config.yaml
num_hidden_layers: 12
hidden_act: "squared_relu"
norm_eps: 1e-07
max_steps: 7642
dataset: "wikipedia_en"
Each number is 128 + 32 x the weight over its row's rms, rounded and kept within 0 to 255. Layers, rows and columns count from 0. Numbers have three digits each. The size before them is the row's rms in percent of the matrix's.

# layer 4 MLP up, 640x160, rms 0.0848, rows 593-639, columns 0-79
118:075116106148154110138091129107126127091108136129066114086082049098149144127111106146137140170134113178116174141126138137119140119124133169164109158107077166134160134149086137069135065093111108136122055177129120136106172061130154139119143089
096:125169102119158085109147180098148069170140133138128092080137133189121188072101154081094113178108138131085131113130135116091071086104135114173101125126092212098103124127107064133190150098116067121080134120141156197168169121153140103169086127
115:157093074134158117172144149101122108046122059097155125147122061106148131133089135117170165163140120118105163135102111130134190113142100133208108120156126160122131132077131119173137190144072099151084084160105141100206144129129092128070180123
097:157182177083181093145117151118125078115116114109170180137160171118115137129144127140124087108121178117152159133107137143099114035093068056158156098111127146051151119155143185127193056132201179142149178064140116121115169106116134103167132113
096:136150154092128137138134133148091156065128043155166165142087084148114114133114165125159093107163165140060149087179179098146100143092073135113161121119111126081130066051116149098194099147030097116106124072107136129132155107104168142153140102
103:100160177099064148126096165097169144148103119160143141164153080133154101199113106136093067122164167158088118158142151132133138106125105097137182100172147117075193157133098154151121187078120138123114093053105127155109112174107150156136134113
107:087111097114191152210161115103073096074133064129099143120122079069132087139132180137096130086188121121107146081096106108111134104121106070140116137171160136119125086127099209133165138083087145119108148080136092078126168113116095089070179142
102:145091080159148090143154120114122158086088125141157173117139145191151061096125086114104138209120148137131100192159071106104145149111116158147088139109099143104173172061144102082136105123142163139129142075127100076124097100176114145123129118
096:136103158098098130082132133067070134115129125117150086081092094138148137125112096152092172093111096180075145128145154099146065095144103151159126141113068171126103137152145119120164126155172097100189092166135093119140133131099080157082161139
099:135135162095179143130138109097117161087096066097105163094136110152121135072100116126119151147095129140139109133177155135086116129169215087163185133106120155097112106081125063159172092064125170112101061131113146111174143171144145095139099120
089:157155134077177050091142094120114146112145176161070212103141125195086175079175196151098131166091192055077109101123123150103161148142148158140143119119120133142138143142118166123142163109145084117170097101128138093134137056142142114074180162
091:160126106095157119083114131167156172118130074114125150094123160150141140141071057104116174123137168124109118103167123146177134065081148119083075128133121132170144090152098151124178184136145094137188176123156063062149166121140156101161117080
101:183139083131123135164099093123115143070156139137195095157159109135151172105081098098164147125163102137114136096090095069124079104115099112160108143068105086038097127094132173157171132084064097148173124111110168164125152140097202129141136094
098:183064211144106100091106126081132100178137095141105099089157106151081138084086170103096106130147172136054101124124177175094140124129109138137138140127119131056127157080133172096151133138158114060175160138117119132148150148109140149091106137
092:187108162152142000170162139135168104147103108132118154125141094115117132099135102093116092174160088106167092139168119139163174136118113115078159091152132142153129140111128206104164036092093177129125142196151144114107140138129120155089135106
089:146104182130130122094170117128058142116121095124088196129094102076136147186097110119161173118128151227056099095131117133111150080061121118086091107117134156117113166141140125121097148079142151096144165133172156146138128112130104161092113078
091:136145133138139131140199198125113152050113132130144064167131148167076152127082156182119149136082188196129083167143167136103128104107123111121108133151080137121117145117121175136167117144150133082126076126109150182145114169091144164136092058
103:161140125169109142160111136185118153137086126070078166139110156148136102104077092139129113152199152127079154136073110135107071041103147111135138099111116188081102170105125119112157068135147138158169098132143086132139144140070223114166106128
091:135112132095155048146181119101148129129114107103118127120104081122129096146143104183078175083113140091102116078163101153170138123095159066162093141071120153097092133139139118167091104111151110185095195060138090139204151157099114135157082105
094:114116094075134147117131177054126114146073129114168175128103114145073122085095147118107061130146117131137119126110106119116198071124089133120165200102145128135153128111111163049156112139132190112130100074141081119167084175135154109147129057
099:071059195098175107160156113134165094103082149149146092108115071128091141102155049104131142103111093112109116165157108136203059125127146167193091100071112129147215144146080113092124114186090119110158112129141043099109141146109082098122126110
110:170137175097115126108120167064134115101101094111155050054142146128123125101132128181083131105097119170103070118115137090150124135125181141118092132103126131092170124128160121153154192119056159074169079185175109090194139132126128140128152120
090:139110127128071124129113147142047151169084152107132192013119095178180152125076079084073120160114169135145152146103074158106077100138105118105196104153092114109208121117127126102169153138112131131139156093105106182178145118132140122088124069
100:130106145056140091097147159144151155157138131115146137140117111111125097118099141092104031184137098152104122139126170111152100107099134127161097157122131155066182170115092164163141142086181081070117191112112103159148120105079103124111127132
095:077107128051134141119075179145126131095096135079178177112107188140196116143154109101112093178099128111094147104109118103107080138099130094145157117135118144091217086136085107156155135085045174127186160131124059116121169133196183099082167143
108:084111144128149082174132090117085099106078079122149099110121081117127190123043086178052158101139115105148150105121123108147063123155086091158153137164121088125170128130108158093121072174171203163119116069121155161129154137123079116113109052
097:154097152153127143121111114136135145131109144095138137111128063093083107160165160098176117181129128128141133094139146111124077080098167138133156151146091157105193135140137142136167130160179089176061127124139085133147164115102170099101116132
102:136182122156126145108114096117178127152098118125120117081173098125045121140109201123206132144144169095138148135124108108079138064174075105095123133117127118162117135105123165152169168125046113114167136189101148076153129122081169145117171158
103:129153085168133079098097151125178123126153100112177139191071077131177195075088083105115130154179109088166117072110128112160121069146091107115065164109107149133160162056153048133153115160152159166154146183212132105132149096149123142114136163
106:152093150146185127166167167098165129133116067118175085131149133145152149158110172166141117123111090067102130061133144119171121097089160149133104093110114159076146138142141113171153062096123114102156096159144154137147153167069167152046113153
113:166099104085155121143159121055160153043101086068095112159149097150055132117132146129058104127134156144098160119112094113132085088105084103149122121149124188112108135138127105165151163160108163163107126080190136052156147170078115118092103128
097:147160083165192128106100124161091130082126098136127117164123174117137179089107137119087094119078147094115104106149176122127098088132118172187103151186121156100126146162115146131110129104042058122111105101152170165146133146152164126099102149
115:117073140121099163134135108146092154144061100056176121096120121082210121163097113131122156128088125165126169115100139079166099119101108109122127154208137122083112150104058131139117120165047143136149097087137108076172183149192122117117125146
098:098107145137152120130125153098118164198074064093130161098156117159152143116150132096078082115093091129153122115126098126078154060082106082118139140155193120145192070159123119063151082134134114105113110120090127141193165081140204103049175139
103:165091188086140134164140109109158121132148163102105128074142144175121194176139139118138125170084116131114144120141108136141177111059110162138142141126148153162151147136099099073158144081072086141154158129108066166128151148046105127107159118
096:170169128144080165101106145159172185141128112081149115089119107118130130106117092130149154169161065166105192150193203150134132142048096123165160133129207153108122123146128134132092100152118148138108120066150159147138159124130231178079099153
099:149111075136055156098158118082254163157111096147109107159123152100156072117127166198138136100133152108101186106154092091121084119078138120104112119157136152152111123096130049083171156083116107115104128131114138150171104117141161145154113058
101:156095098139148112152112112106147142075134106090136122126132066068172128081116115180118103158089095182102130157084144125150136161076147062142092058084122131134172117068091127107098084151056146154140129143125154172130085123131137141126150091
089:186164180095115131091143145126115178102108127182102105180132096142122141093112110140130120097126125169129134139099132162137133109057088106171104097112099140117137136101112165134136036095113165091121180108125166119159123129168163095070151129
101:100044141109123095170137111070142091122097066130107152115114098138151116146138106118108154180190171109141196162116174115198137117152086144136103123111153115147137127118132106165103174126099141128131055120126128143149108145114149119096132131
099:167114171108141134186148106110135125114091094142126140082112150114137137142070079095100134177175174169138140100169148145165123136127149091160118121171128119131085158159073128140115122146156115059161121119179120136120149166101162109101125106
106:144127106096133120160189165167180073159072138123132067095067121152080143103137111102099147123099150173132134138104153095127120130090130112112051179110121118182143127100097070133168144118106164080187088109152082116142177141167163068125187098
101:112086181084127152116168102097142112191108141136128084110082104127164157102089135109150155173143146067131104147162149154172170164117212062112081081116143115129148103142072111168118090093118093129166159104160117169130128094130061094070089144
106:134153143110199082165184161156172115115105101051113034157092131197165115106170085073088120128125143140112152129119144142165151129119144133136121188137084102137169164123112207139127110132115109160126117096158160136110110140130097138085085100
101:107071097176121095154120222113175115140109113109124097147147119113136130108093114110169144117129090141132151098072115111176136163174098134104112143111137111173196164163139082103212152156132063099141104085141150148146131135115153071154148084
103:125149141089145158139079151135187143070109092173101164195172129138075128131145124160101118124065085103089088136176150109119106100117093134133115169097137106064202138111177159112151134098094103056140091144124150107178139098144104141147121083
095:157125125110157020142127173072153149139081145156087107178172136174100155140177129152121105164124073119141134114147134122088111111143127125171179161188106091166175179094143154129125053109192112161127085204104140140114166045130117117136159105